{
  "n_layer": 15,
  "d_model": 160,
  "n_head": 2,
  "n_kv_head": 2,
  "head_dim": 64,
  "d_mlp": 640,
  "vocab_size": 8192,
  "activation": "tanh_gelu",
  "norm": "layernorm",
  "norm_place": "pre",
  "norm_eps": 1e-05,
  "positions": "learned",
  "qk_norm": false,
  "attn_scale": 0.125,
  "bias": "all",
  "tie_embeddings": true,
  "parallel_block": false,
  "extras": ["capped logits"],
  "init": "normal",
  "init_std_qkv": 0.0395,
  "init_std_o": 0.00723,
  "init_std_up": 0.0395,
  "init_std_down": 0.00723,
  "optimizer": "muon_variant",
  "lr": 0.0109,
  "lr_mult_down": 1.5,
  "beta1": 0.95,
  "lr_head": 0.0143,
  "grad_clip": 2.0,
  "warmup_steps": 200,
  "schedule": "wsd",
  "decay_fraction": 0.663,
  "decay_shape": "cos",
  "final_lr_fraction": 0.0,
  "batch_tokens": 65536,
  "seq_len": 256,
  "doc_mask": false,
  "train_tokens": 305400000,
  "steps": 4661,
  "dataset": "wikipedia_en"
}
Each number is 128 + 32 x the weight over its row's rms, rounded and kept within 0 to 255. Layers, rows and columns count from 0. The size above them is the row's rms in percent of the matrix's.

# layer 7 MLP down (transposed), 640x160, rms 0.154, rows 290-332, columns 0-79
size [105 101 125  76 121 122 101  99  90  72  68  86 105  96  92  95 114  89 108  98  92  94  93  91 124  88 102 110  84 114 122  79  97  81 103 118  87  96  93  93 120  85 117]
[[136 138  62 165 150  83 189 133 155 111 116  68 114 154 149  80 161 131 161 124 127 114 103 108  96 147 192 135 133 162 109 150  97 165 123  71  82 119 145 129 115  81 119 109 150 127  90 103 123 123 142 100 137 122 139  97 130 140 136  85 190 149  97  31 100 110 120 114 113 126 106 138 158  69  90 136  92 151 160 141]
 [113 142 142 148 162  89 155 128 118 139  57  85 194  73 119  60 145 132 126 153 106 146 202 121 118 122 134  96  95 122 130  86 119 124 106  92 130 109 144 106 201 155 133  63 162 107 203 121 162 189 156 104 114 157 100 138 136 156  88 122 162 152 113 134 110 129 157 152  59 128 102 181 143  98 123 142 125 146 120  69]
 [ 71 105 219 129 103 107 125  98 149  80  72 103 123 170 181 118 171 135 181 110 103  85 134 130 156 160 136 112 171 203 109  92 150  43  98 119 115 123 130 105 151 172 104 161 153  93  59  65 101 169 106 112 120 156 157 132  52 172 153 161  70 147 105 143 162 109 146 192 132 110 146 154 158  93 117 144 116 124  81  80]
 [121 157 129 103 118 144 152 116 115 161 153 112 120 165 135 133  78 127 123 143 126 139 159 127 154 116 138 121 122 107  77  94 142 131 154 138 151 144 118 140  84  94  94 162  92 131 148  95 120  94 111 120 155 154 139 132 154 178 139 100 129  99 148 111 155 156 123 152 132 109 130  88  91 107 140 148 108 126 112 100]
 [152  98 175 111  69 159 177 129 129  73  71 158  95 130 131  88 144 138 128  97 167  80 148 157 102 163 180 162 137 128 142 172 115  52  94 141 147 119  29 172 171 111 137 114 146 128 135 114 155 193 158  70 160 150 125 126 113 121  99 119 101 115 162 146 137 110  93 172 140 175  88  75 120 104  99 110 105 127  96 144]
 [191 118 134  88 147 104 129 166 132 135 157 171  91 190 179 144  75 131 157 105 168 121 127 147 107 132 165 117  60  90 126 134 183  82 184 129 103 143 133  81 171 154 157 159 134 110 167 113  72 104 102  99 152 153 111 161 118 150  53 172 100 121 185 137 151 116 137 182 114 122 117 145 184 145 159 104 122 165 107 169]
 [147 103 106 119 177 124 106 134 119  73 101 166  96 123 176 133 120 114 179 117  67 140 120 121  73 106  80  99 138  80 139 165 169 122 137 145 138 186 117 101  75 167 110 180 140 116 128 123 144 159 146 114 108  99 160 101 161 108 108  90 190 134  66 109  89 151 162 139 105 101 106 128 104 103 120 155 128 115 140 139]
 [112  96  45  96 162 119 109 145 122 172 153 125 167 131 178 119 137 100  98 177 123 135 105 174 174 111 113 136 160 126 150 188 138 118  84 126 102  98 113 118 168 102  91 173 156 126 126 138 137 140  82 103 159  57 134  78 196 114 147 180 154 129 134 119 135 120 157 213 163 107 208 162 134 161 169 185  88 143 166  68]
 [125 156 140 120 135 106 178 132 143 156 144 158 125 174 137 201  93 103  92 127 113  70 117 130 159  77  96  76 139 103  98 101 118 116 150 121 153 126 106 120 153 124 133 156 114 105 116 156 166 191  92 165 119 148 129 129 142 110 151 132 120 128 112 102  88 140 151 167 105 122 134  62  76 184 120 119 155 134 113 117]
 [103 106 122  86 102 147 115 135 133  79 160 121 101 165 122 142 134 135 154  96 134 133 110 108 111  85  77 115 133 105 125 175 175 105 131 101 108 175 114 107 187 147  98 138 112 164 154 101 159  86 134 160 146  77  63 106  93  90 135 129 166 180 115 166 143 142  98  49 115 172 121 113 113 101 128  93 176 144 112  50]
 [137 114 218 101 104 114  85 149 103 144 136 132  85 170 158 154 158  86 156 136 145 158 174 128 118  95 127 176 111 156  78  91  70  77 115 171 156  81 146 137 138 138 119 141 140 224 136 149 155 169  91 164  62 167 136 185 118 123 132 145 142 145 110 107 178 107 107 167 159 150 145 161 176 137 134 104 141 107  94 111]
 [ 93 138 114 115  91 203 147 172  88 149 131 172 182 191 171 142 145 112 165 158  56 117 180 154 107 153  88 114  66 190  83 113 152 169 167 183 157 175 118 104 111 122 223 107 160 145 117 113 140 148 152 153 113 129 147 129 173 188 131 176 123 163  91 112 133 105 126 185 110  86 100 128 107 121 124 142 123 122 215 122]
 [119 137 129 148 146  96 143 148 146 160 140 163 135 152 151 105 146  85 147 140 133 106 121 161 104 157  94 136  62  89 181 132 157 160 133 143 121 135 129 117  93 141 133 145 137 184 126  52 154 155 191  91 126  76 149  95 141 158  75 139 137 147 143 153 158 192 131 152 109 155 131 107 145 149  98 148 103 110 119 160]
 [135  69 125  75 131  89  93 108  97  62 157 150  70 104 171 154 159 148 114  54 111 149 131  95 154 157 131 176 153  63 118  47 154 194  79 125 157  81 121 137 107  99 121 190 135  41  81  89 137 149 153 172 112 120 137 113 145 117 122 132 104 125 112  81 119 142 121 100 150 155 185 121  79 134 121 120 117 126 100 158]
 [108 114 112 148 147 126 131 111 121 199  64 185 103 121 133  95 164 135 169 121 136  95 145 123 109 137 133 113 121  97 170 132 165 140 110 119  43  72 147 137 169 124 135  79 174 137 134 146 110 110 167 175 118 124 132 117 136 165 124 177  98 111 116 162 112  65 179 141  98 117  76 165 120 145 119 135 171 100 171 140]
 [110 139 154 130 137 114  94 127 140 171  95 142 129 105 145 135 178  95 137 107 120 137 133 167 197 140 128 145 126 150 121 159 147 114 148 147 151 140 203 182 179 117  84 125  94 188 115 114 121 116 156 106 193 115 136 139 109 124 141 149 128 149 115 111 108 145  42 163 117 136 101 140 148 135 106 115  95 137 112 151]
 [147 126 160 162 108 141 171  72  97 119 103 148 121 119 154 106  79 138 176 113 156 101 105 124  78 174 100 140  90 109 146 119 186 136 154 147  40 132 149 119 111 145 158 162  99 175 162 127 106 132 136  93  75 116 125 128 118 119 198 149 138 131  46 109  59 107  80 111 141 103 196 135 161 121  93 146  90 118 126 107]
 [164  89  78 155 138 106 147 125 116 199 133 124 143 126  95 135 122 130 200 105 104 171 155 149 192  93 132 130 110  53 116 178 128 126  73 203 151 114 148 128 135 105 140 104 177 112 174  73 151  64  88 168  87 108 133 131 129  93 151 151 124 151 123 116 145 168 164  71 137 110 142 136 160 114 128 128  96 150 116 119]
 [109 114 181 146 118 150 139 152 136 144 104 106 156 144 114 150 185  88 131 182 119 144 138 155  74 112 189 110 144 113 128  97 130 123  67  90 110 141  96 138 157 148 139 129 177  98 142 129 144  66 131 101 125 111 192 181 130 132 101 127 186 131 161 109 132 103 191  95 158  82 117 161 173 147 180 147 140 147 161 124]
 [185 151 136 136 121 114  95 172 136 137 180 119 122 184 112 119 121 108 159 125 138 125 174 183 158 147 148 138 183 159 167 106 130 137 123 160 123 172  84 170 124 117  67 126 162 125  47  97 122 141 144 170 119 126 113 100 151 147 147  92 111 172 118 147 125 108 151 147 114 111 133 129 129  82 128 150 171  88 110 147]
 [120 169 123 146 133  88  96 116 126 181 170 134 168  95 134  97 115  78 118  96 140 129  76  98 168 115 101 103  91 150 102  98 111 113 171 143 127 126  74 144 135 142  66 119 159  97 118 109  66 169 126 177 126 133 124  91 148 112 150 167 124 162 112  90 160 133 133 114  87 124 128 167 161  77  81 126  50 102 111 187]
 [115 132 187 120 120 119  63  97 126 165 102  96  69 146  88  88 124 112  81 104 159 108 101 159 162 196 110  97 150 120 157 165 143 105 110 137 150 139  97 126  60 130 110 122 148 221 130 111 123 147 155 164 161  55 133 135 100 128 111 136 139 142 135 113 170 170  78 202 132 141 129  87  86 162 117 140 122 100 156 156]
 [159 147  78  94 146 165 125 137  91 224 136 122  81 166 138 166 160  87 147 109  91 166 118 121 124 174 176 126  96 111 145 141 159 167 170 154 173 101 131 158 141 134 131 106 115 182  98  92  78 141  83 138  89 144 162 144 145 107 166 127 108 142  98 143 175 151 135 164  74 126 120 146 113 135 151 122 126 105 162 125]
 [124 127  99  88 102 156  91 146 168 107 126 121 148 134 125 184 132  96 111 149 119 100  78 121 166 112 165 129 143  92 124 163 153 115 104 176  45 144 126  92 104  94 130 167  96  74 145 172  64  49 101 135 125 128 126 139 120  76 187 169 161 163 101 141  74 100 105 137 127  96 150 131 134 134  86 128 162 154  44 135]
 [139 128 115 137 121  98 117  49 143 187 166 143  69 137  88 136 121  73 118  77 164  70 149 168 116 144  83  79 117  98 140 111 128  46 132 110  96 171 174 127 164 111  91  78 133 204  83 122 156  91 172 115 126 182  99 170 127 115 131 137 124 102 158 120 145 154 124 150 102 109 142 158 145 168 124 135 134 131 103 121]
 [145 140 155  74 151 148 122 137 154 120 165 116 125 102  98 114  89  72 199  58  99 146 137  97 110 118 184  85  98 101 117 147 134 108 161 108 148 140  47 167 144 127 127 139 158 101 139 135 130 155 106  91 169 152 124 146 148 150 166  83  98 118  99  98 115 137  89 111  86 108 120  80 150 129 143 141 111 123 106 152]
 [ 76 207  88 196 148 116 114 100 149 151 171  93 119  89  80 110 149 144  93 155 122 170 158 151 131 166 138 151 113 124 201 143 116 148  87 117 162  94 136 139 168  97 167  89 119 140 154  80 124 175 108 171 144 143 117 115 140  64 151 122 117 127 134 167 167 103 136 144  88 130  97 145 148  70 119 113 129  76  75 117]
 [132 121 185 136 127 155 121 199 121 124  99 139 149 137 190 123  85 160 114 127 180 159 108 173  89 151 156 112 119 104 172 102 148 116 108  94  98 139  87 103 145 110 187 180 116 100 117  83 132  87 114 147  98 141 135 108 106 146 119 152  91 155 102 178  69  88 158 114 155 101 131 150 142  64 145 151 126 176 100 185]
 [ 90 146 156 137 153 100 142 130  68 125  83 150 135 114  84 146 141 116 152 119 157 139 135 125 142 198  91 123 119 128 151 145  91 165  97 145 120 168 133 131 148  69 149  85 129 135 179 114 110 159 163  84 141  97 158 163 146 157 107 120  60 136 182 145 104  63  79 138 167 129 126 150 130 158 121 155 104  98  96 164]
 [185 162 181 155 112  80 194  81 122 241 101 143 148  67  94  96 144 165 155 162 109  62 161 106 138 136 108 162 122 155 127  60 157 140 160 147 120 112 110 122 125 128 185 104 135 168 115 132 133 172 193  70 159 150 162  91 150 123 186  94 139 111 144 104  82 121 141  99  95 155  84 125 155 147 135 145 146  73 120 114]
 [174 102 187 191 116 104 114  85 140 139 124  61 140 111  97 152 145 127  92 118  39 136 164 121 120  70 117 151 126  95 158  80 104 202 116  96 129 143 147 162  33 148 169 155 125 129 131  70 163 167 123  87 122 151 134  87 155 135 110 201 122  94 179 170  89 127  33 119 164 103 139 102  87 138 104 109 126 126  86 139]
 [166 148  63 125  82 122 118 131 124  96 136 195 132 151 186 174 135 109 161  92 124 101 127  65 168 120  88 102 134 111  65 187 184 177 159 157 109 163 126 137 130 108 169 121  97 130  33 134 134 177 174 110 142 147  96 154 142 153 134 121 131 136 127 136 173 135 132  94 110 120  93 106 105 118  98 107 130 168 213  97]
 [126 115 114 172 163 139 108 189 134  84 149 207 139 138 114 145 118 107  55 125 146 105 173 123 115 159 130 114 124 133 124 232  92  99 148  95 125 124  74 173 187  98 143 144 116 147  91 148 173 122 105  89 195 160 150 161 161 177 108 105 135  89  93  52 126  90 106 137  89 156 175 121  99 135 115  84  77 135 107 167]
 [150  70 142 130  83 157 168 104 158 173 100 146 184 110 108 144 129 160 105 160 131 143 134 126 122 116 116  81 164 168 143 196 143 135 123 133 156 106 118 104  89  74 127  95 184  69  89 113 215 157 125 100 187 148 118  90 115  84 130 126 106 159 114 117  96 123 119  59  76 123 174  74 156  74 141 159 142 143 131  98]
 [107 101  89 150 151  87 112 133 109 139 158  93 149 150 154 146 101 115 139  65 127 142  92 134 114  84 129  96 113 108 134 154  88 149  69 182 170 121 155 128 156 127 126  74 108 143 148  36  91 144 174 136 103 159 144 164 115 151 113  96 152 119 144  97 211 161 171 123 105 156 122 165 190 171 178 104 122  87 149  74]
 [164 110  70  95 144 166 183  88 170 153  88  92 190  84 151 158 165 110  96 106 101 140 155  91 170 134 156  90 102 134 124 153 127 151 128 207 110 139 181 130 107 179 131  98 157 181 140 100 102 170  98 147 139 150 117 115 150 132 144  82 157 110 108 147 150 128 160 141  86 156 125 119 169 124  90  77 175 141  88 156]
 [ 94 103 116 114 119 122 111 155 193 156 122 126 119 115 151  66 167 144 134 105 171 138   0 131 151 145 159 168 129 133 176 120 120  94 141 111 157 122 112 101 137 111  83 120 141 145 152 127 124 109 141 123 146 116 126 146 155 124  83 172 199  96  96 109 156 146 129 206 119  91 116 136 152 165 150 108  69  83 203 169]
 [149 136  97 134  93 182 133 106 143  89 126 103  97 179 137 161  81 131 122 119  91 142  72 123 115 145 167 134 140  83 149 198  98 106 145  94 137 145 174 126 106 121 146 147 117 154 134 163  74 181 156 135  94 104 127 124 150 151 156 160 135  88 135 122 163 109 178  84 126 105 113  88 102 188 116 113 157 151 112 220]
 [107 143  84 132 108 148  91 128  99 137 169 162 186 140 187 150 125 149 124 103 147  79 123 182 178  89 142  90 162 164  88 139  89 139  89 117  67 139 127 162 156 161 112 123 138 102 115 122 108 119 133 117 128 138 110 152 104 153  70 139 162 145 150 134 150 118 183 104 153 175 177 170 161 155 114 125  79 111 118 140]
 [128 200 140 123 122 110 134 138 141 160 109  99 205 148  90 143 144 126 104  75 116 130 128  90 151 102 162 131 134  97 157 164 127 124 173 131 181 153 138 108  86 150 116 146 136 186  83 125 134 126 138 115 111 124 164 133 159 150 114 146 145 198 121  56  75 149 144 156 109  74  86  87 100 118 114 180  78 116 129 183]
 [139 128 109 117 146 128 154 177 148 133 111  78 133 143  84 136 115  86 128 191 102 164 137 150 154 190 133 204 157 101 135 120 160 129 124  78 126 117 160 136 100  83 145  97  92 168 157  76 191 125 139  82 105 120 139 128 131  87 120 166 140 130 214 183  90  92 160 122 162 161 134 124 110 128 186 120 172 111 127 121]
 [128 136 129 135  93 106  84 173  80 141 133 104 110 198 165 108  87 172 144 128 141 144 100 148 126  88 151 107 126 121 146 115 128 175  88 116 175 113 103 147 144 109 163 134 143 139 102 156 123 100 144 132 107  80 148 184 133 108 190  91 166 109 161 121 103 124 104 137 130  97 123 133 135 113 107 139 100  57  88 169]
 [143 124 163 137 102 151 167 142 105 188 150 124 168 124  83  98 135 146 164 127 100 124 139 100 152  97 112 117 127 109 143 134 137 153 169  88 147 142  90 169 127 188 113 141 147 119  88  98 139 194 104  38  99 135 193 157 139 147  96 151 103  79 172 127  80 105 126 132  95 144 119 129 101 136 117 124 145  79 117  54]]
# layer 7 MLP up, 640x160, rms 0.209, rows 291-332, columns 0-79
size [ 94 114  89 115 116  98 106  86 119  72  92  96  92  85  82 112  89 106  96  89  81  85  87 111  84  93 103  77 102 119  90  99 110  91 105  93  93  95  81 117  91 119]
[[110  66  79 148 177 126 128 158 150 164 102 140 146  57 112 103 170 111  56 144 160 107 120 116  92 145 128  96 137 107 152 138  98  96 116  80 124 130  83 136 141 170 134 160 114 141 177  83 143 116 153 152 136  93 128 169  69  79 160 120  99 197 102  93 133 161 166 122 175 178  97 118 139 148  77  99 100 128 161 103]
 [111 152 186  49 144 131  75  90 161  92 109  96 116 135 134 166 118 167 131 142  95 134 121 120 125 153 106 106 172 102  91 168 164 126 182 120 164 104  90 148 161 131 124 154 149  99 143 106  72 169  66 122 161 110 116 162 120  97  55 110  93 139 101 102 150 143 110 200 150 191 134 120 164  55 138 134 143 148 169 109]
 [104 151 158 146 208 111 203 124  92  86 148 137 162 100 136 161 172 142 142 161 164 180  82 156 126 112 112 144 113 163 149 132 130 110 144  80  95  92 217 195 146 116 144 131 157 198 127 186 139 109 136 106 152  82 165 123  85  87 111 188 112 121  94 143 140 113 123  86 190 152 136 180 164  85  58 131 157 117 151 153]
 [110 120  45  86 142 193 177  96 133 108 138 170 100 138 156 101 111  71 123 105 133 118 169 134 118 141  64 153 172 138 170 131 126  56 129 158 125 122 147 126  86  97 149 145 100  69 121 149 135 151 114 205 138  87 120 163  87 168 184 122 142 113 171 127 124  89 142 125 116 146 147 138 102 129 157 100  58 154 122  76]
 [195 149 186 129 188 146 118 110 130  51  96 112  63 125 144  79 123 176 127 142 185 132 133 160 113 138 103 130 129 149 116 102 151 152 126 114 150 112 155 125 152 161 115  95 209 110 144 113  88 132 179 108 158 124  88 170 105 150 135  83 136  98 124 164 113 110 174 145  74 101 104 125  72 169 179 117 105 104 100 157]
 [ 84 158 138 135 142 168 118 141 134 125  75 197 126 139 132 157 126 145 130  88 149 150 118 171 175 212 124 104 116 122 151  74  94 145 113 206  62  60 111 108 153 143 137 197 168 112  90 152 144 151 140 137 176  95 152 139 107  85 128 118 151 165  85 124 111  96 101 139 132 129 108 144  97 149  81 109 108 192 147 129]
 [129 143 170 112 120  80 118 143 122 137 181 156 139 203 142 120 167 114  97 118  97  48  85 102  97 220 127  89 124 131 127 102 114 163 101 118  77 125 103 125 143 103  92 176 128 139  51 149 178 162 117 121 142 141  57 116 154  87  95 146 136 143 139 102  98  30 112 138  85 103 151 123 174  90 137 139  97 129 161 107]
 [139 116 161 197 140 164 141 120 144  57 147 133 163  79 177  87 143 147 161  91 144 107 147 139 108 148 166 191  93 181 132 162  81 114 127  88 126 134 146 153 180 114 184 142 133 141 136  91 119 135  97  52 183 135 125 118 123 184  90 119  65 135  94  85 146  96 148 127 128  95 147 126 175 143 171 162  81 121 133 130]
 [150 116 161 161 210 139 123 109 116 170  83  88  92 132  95 155 116  96 143 155 137  86 159 165  37  92 133 171 122 109  75 149 153 120  97 164 127 138 116  78 126 105 132  98  89 104 146 116 190 152 104 121 151 122 203 126 162  90 128 149 125  95  91 131 151 169 101 144  76 147 189 114 152 129 132 184 144 147 139  90]
 [151 116  51 157 115 109 107  76 199 144  66 132 141 138 115  62 126 166 111 182 176 139  75 173 135 161 140 111 147 140 144 152  95 113 132 108 160 152 107 104 138 182 173 160 125 102 159  90 113 124 102 119 125  77 137 125 162 122 107 138 156 118  50 142 152 128 172 131 120 129 122 171 123 109 131 169 166 158 151 121]
 [113  67 102 122 118  66 122 153 143  82 136 132 105  97 118 145 171 131 114 111 159 209 103 104 146  85 155 117 184  93 108 144 127 132 141 128 144 125 159 174 134 111 143  53  91 123 154  86 114  93 120 141  89 161 116 108 103 155 199 149 103  94 134 143 120 112 100 120 154 115 156 116 109 152  79  93 185 133 119 105]
 [134 150  95 143 142 124  96 127 115 166 137 129 117  93 100 133 226  73 144 175 146 116 123 115 132 135 178 175 123 106 180 176 149 151 110 103 161 123  91 165 180 131 129 108 148  89 130 172 136  86 131 163 153 102 159 186 107 165 153 182 105 126  64 110 159 101 140  94 140 137 127 121 129 149 188 133 151  44  75 174]
 [120 143 108 207 171 124 162 148 125 154  93  96 182 154 146 117 130 163 129 163  90  98 108 132 117  98  90 111 160 137 159 145 114 123 162 108 105  99 120 114 116 135 144 126 159 161 152 139 122  89 112  53 134 114 112 178  98 134 140 155 122 104 141 116 107  76 169 113 128  43  67 130 118 124 163 183 122  95 105 131]
 [142 111 134  83 127 139 113 217 136 124 139 143  84 168 146 127 109  98 188 132 108 172 116  84 115  94 134 146 111 128 203 148 123 125 129  86 180 124 147 171 112 170 124 106 128  89 125 191 136 105  90 109 128  98 173 116 164 105 105 165  99 104 140 126  86 166 101 131 121  99  90 130 143 113 138 160 107 120  94  78]
 [110 115  82 138 169 103 137  89 101  77 113  87 180 135 141 141 108 215 127 122 115 106 200 122 137 198 104 129 132 118 198 152  56 139 166 190 142 176 121  83 133  74 135 153 164 145 140  86 146 137 143 127 138  91 119 137 113  90 125 110 105 118 203 173  89 155  91 118 116 121 141 117 130 188  94 149 137   0 117 104]
 [136 146 146 157 107 197 165 138 125 124 121 137 131 138 119 169  73 103 104 124 184  96  94 119  42 137 173 122 113 161 119  99 113 112 149 103 138 128  78 174 117 122  69  62 181 112  75 105 139 167 155 134 128 140  87 174  69 130 141  53 103 166 134 140 156 112 121 126 137 116 124 121 165 105 157 148 116 166 119 162]
 [189 160 140 109 116 168 100 127 161  93  65 211 145  81 145  92  81  65  68 187  85 125  60  84 120 173 150 128 156 127  77 149  95  70 133 105 109 158 116 150 151 109  96 141 149 133 120 145 134 135 115 102 168 139 149 101 167  81 119 120 128 163 115  76  92 128  61 122 140 120 129 128 110 198 126 124 117  80 107  91]
 [ 75 115 137 155 157 123 125 129  90  96 134 113  86 127 111  60 176  93 129 130 168 161  92 183 122 145 126 133 107 112  59 126 170 179 122 183  72 151 147 141 130 142 174 135 141 168  93 126 180 145 186 142 133 152 139  95 125 146 151 104 178  86 176 102  81 128 108 115 154 127 113 104  91 131 192 111 156  65  72 171]
 [ 83  88 121 150 121 128 133 125 103 119  96 141 133 107 136 159 143 162 114 140 116 176 149 132 100 124 147 182 117 130 128 134 126 114  67 151 118 106 202 151 120  91 143 117  94  51 147 137  84  92  72 132 175  80  96 147 103 101 165 212 116 104 159 118 126 141 133  69  93 163  83 181  57 127 159  85 105 155 157 162]
 [167 147 147 155 151 160  57 159 137  67 104 158 177 112  76 114 160 160  88 125  97 127 152 160 132 147 109 174 150  85 102 155  60 120  86 131 106 149 142 135 111 113 126  89  99  75 170  44 138 137 158 122  79  98 140  71  73  92 177  79 127  86 128 112 134 118 116  82 116 153  88 144 113 122 121 106 130  79 192 151]
 [138 137 135 141  98 160 113 145 124 158 158 163 130 113 170  85 126 111 116 178 127 138 116 130 125  94 175 199  55 166 102 113 148  91  93 152 156 103 133 145 148 172 142  84 110 131 156  77  99 151 184 130 132 118  66  73 165 193 154 146  93 160 102 137 106  88 130 115 161 112 136 130 127 104 123  86 123 162  72 168]
 [148 149 104 158 102 129 102  74 124 104 140  88 137  76 111 141  87 129  95 157 133 152 131 160 136 137 192 143 106 117 136 165  80 144 131 111 142 138  98 159 104 114 141 137 197  70 148 187 132 148 114 126 102 198 139 163 116  91 112  92 123 149  96 157 173  64 151 101 156 145 151 148 143  79 185  66  86 100 135 108]
 [150 120 112  95 127 140 133 181  90 186  78 120 145 105  70 108  87 121 140 125 125 122 112 108 169 130  96 132 120 161 162 122  93  85 142 138 125 127  86 133 160 196 105  80 127 150 130 176 125  89  90 139 199 160 133 133  78  55 125  65 180 147  99 121 127  86 141 116 114 151 114 217 142 119 120  45 142  68  74 171]
 [154 134 139 128 179 195 147  98 103 154 161  86 111 151 168  94 135 147 150 123 102 148 146 171 130 135 149 109 123 144 101  95 148 116 100  88  95 134 106 155  78 153 101  89 116  66 170 138 153  78 144 168  90 128 101 190  92 178  81 117 114 143 142 107 109  90  99 117 143 157 118 118 137 101 139 134  95 141 106 126]
 [121 105 127 182  94 179 111 119  72  96 136 117 147 126 124 112 109  94 109 117 124 124 113 115 122 111 152 164 119 131 125 110 155 145 164 141 107 180 129  94 109 138 115  79 150 109 113 120 130 110 136  99 128 139  70 105 106 148 101 114 197 126  59 106 145 105 160 179 145 117 144 127  95 121 120  89 167 135  83 175]
 [ 96  90 153 102 180  88 120 101 125 149 113 124 123 109 162  96  97 113 117 159 122 175  98 130 171 152 107  97 136 128 137 133 150 101  65 161 131 160 140 104  88 150 125 215 100  88  73 109 121 128 169  56 133 120 123 146 135  92 111  99 114 116 176 108  89 113 159  73  86  91 148 148 110  96  91 103 129 142  77 167]
 [131  95 143 136 131 153 158 132 121 148 158 129  98 159 113  89 142 169 124 145 117  83 187 122  95 101 140 130 113 154 102 126 175 114 173 128 115 136  79  56 138 103 114 137 172 149 112 136 186 162 187 116 102 116  97 118 109 113 137  75 186  90 143 138 118 165  95 204 133 155 132 103 118  95 139 141 131 168 101 121]
 [176 103 193 103  99 121 153 134 178 158  97 166 109 179 142  63 143 114 113 155 115 131 104 139 116  70 141 106 108 187 132 103 226 119 148 129 128  63  92 137 181 158 123 146 168 159 133 127 161 107 101 158 141 191  99 124 125 187 135 172 145 126  60 136 146 184 129 118  95 141 139 127 156  73 135  93 114 202 149 126]
 [160 148 146 105 127 117 149 159  92 161 118 134  99 136 114 114 132 166  83 113 137 169 129 115  59 126 161 175 117 153 150 164  60 138  83 126 179  84  82 151  99 158 140 134 112 157 110 187 128 103 148  98 142 105 130 109 103  82 124 136 137 162 150 126  94 124  52 145 139 132  82  95 199 104 102 135 150 139 169  86]
 [ 62 155 111 161  99 177 108 159 138 132 106 124 161 101 104  84 182 123 137 245 170 166 164 121  98 132  95  88 138 125 122 160 155 160 122 114 105 179 166  74 151 104  91 164 160 124 102 155 246 109 134 138 137 167 156 143 128 121 135 178 194 101 102 109 120 118 148 141  80 131 133 145 166 150 147 129 139 130 104 176]
 [143  49 138 151 134 117 207  95 111 128 114 136 146  87  51 124 128  92 156 113 194 127  73 117 101  81 131 114  97 128 149 138 160 157  89 103 130 109 131 149  86 106  32  38 169  74 160  66 119 120  86 107  94 106 112 128 151 157  93 138  92 150 129 111 127 113 138 129 115 116  85 137 109 155 116 106 116 122 108 132]
 [116 186  81 156 144 146 124 125 125 133 105 100 123 136 129 156 184 152 115 113 144 104 146 177 117 139 134 181 121 157 109 142 144 139  86 147  83 105 157 193 109 126  59 151 106 137 171 127 108 130  88 176 149  61 111 104 170  89 153 138 138 162 196 134 128  89 143 142 125 171 121 150 162  96 158 117 136 161 130 117]
 [ 92 101  93  87 151 138 171 141 159 166 126 156  65 109 102 174 126  95  44 154 123 121 125  94 164 183 112 153 111 109 108 169  92  97 124 125 158 125  96 131 120 103 196  55 125 147 131 132 166 118 133 134 165 103 134 107 130 151  21 135 125 174  90 140 135 126 116  98 105 120 128  93 173 155 210 110 144 184 191  40]
 [158 160 124  97 149 153 119 145 157 126 134 173 144 144  94 106 177 149 150 126 121 145 107  75 138  73 169 178 119 147 154 154  96 135 166  85 129 148  97 122 127  87 182 157 101  65 142 153  99   4  62  67 214 125 124  97 104 174 128 119 130 158 124  92 144 107 122 129 147  78 165 104 130 140  65 110  88 161 104 110]
 [101  71 101 166 123 140  86 145 219 172 158 147 165 102 141 165 122 173  92 129 146 142 129 188  73 102 162 134 186  96  66  80 101 104 153 106 122  88 124 133 181 131  56 156 168 115 162 105 133 122  77 193 119 155  64 123 152 145  36 118 112 180 119  83 142 112 136 210 144 154 146 111 131 122 115 144 124 122 154 140]
 [ 85 117 148 119  97 116 157 151 148 103  91 103 107 139 130 164  73 105  97 189 143 126 255  63  98  99  68 142  98 106 107 129 120 127 111 140 175 137 160 143 138 161  97 139 124 179  84 132  90 135 111 106 124  81 114 109 174 134 109 122 136 174 110 128 140  97 121 137 147 102 131 110 134 136  95 176 125 138 122 118]
 [158 145 156 109  67 115 133 140 128 112 103 105 171 144 106 103 149  70 166  77 183 135  98  86 113 162 154 140 178  90 105  78  97 129 128 113 107 103  68 138 131 143  72 155 107 133  98 136 163 145 103 124 191 130 109 133 113 160 134 165 137 112  83  79 112  87 116 150  99  99 118 110 131 164 102 132  80 110 135 148]
 [182 112 120 111 139 192 139 156 138 146 148 118 183 187 124  86 112 119 119 128 104 162 140 112  97 149 171 101 127 135 130  97 122 186 149 101 153 114 100 101  59 103 134 167  66 105 130  93 112 192 155 190 155 181 117 137 122 161 131 191  64  84 255 168  84 108 125 100 114  87 139 142 144 114 115 140 113 173 132 128]
 [106 117 145 160 122 152 123  92  99 116 186 160  77 134 200 101  88 127 170 138  91 225  99 118 115 145 149  74 151  84  77 121 147 121 132 124 135 130 109 161 103 118 114 132 110  86 195  94  85 122 166 149 128 104 104 134  88 138 180 143 149 144 183 247 166 154 185 124  66 145 116  85 120 122 141 129 115 171 184 114]
 [115 119  97 119 151 160 111 132  93 164 164 115  59  54 134 132 121 149  73 104 113 134  98 170 103 143  15 125 188 116  77 141 141 127 121 166 149 126  60 166  94 140 113 166 140  65 122 148 194 127 111  96 138 154 140 174 155 137 123 143 103 111 158 188  86 123 112  84  87 100  92 174 131 109 116 108 147 167 183 183]
 [169 129 160  95 124 111  96  79 101 115  79 168  62  86 158 130 131 135 147 168 180 118 137 106 125  92  93 129 105  90 177  98  93 129  88 116 119 133 148 146 137  63 151 164 147  95 189  85  55 145 127  95 132 154 177 140 114 104 149 138 142 154  95 163 141 118 119 177  87  95 122 140  98 107 138  94  83 129 100 134]
 [137 115 123 139 190 146 114 106 103 117 161 152 118 170 150 132  68 146 162 106 128 130  83 136 122 103 131 125  86 119 105 143  95  91 119 142 122 152  90 110 202 137  96 190 158 111 132 141 105 184  85 107 176 129  58 181  32 100 135 157 144 127  93 109 132 108 148 101 103 101  87 128 195  83 158 134 159 145 136 113]]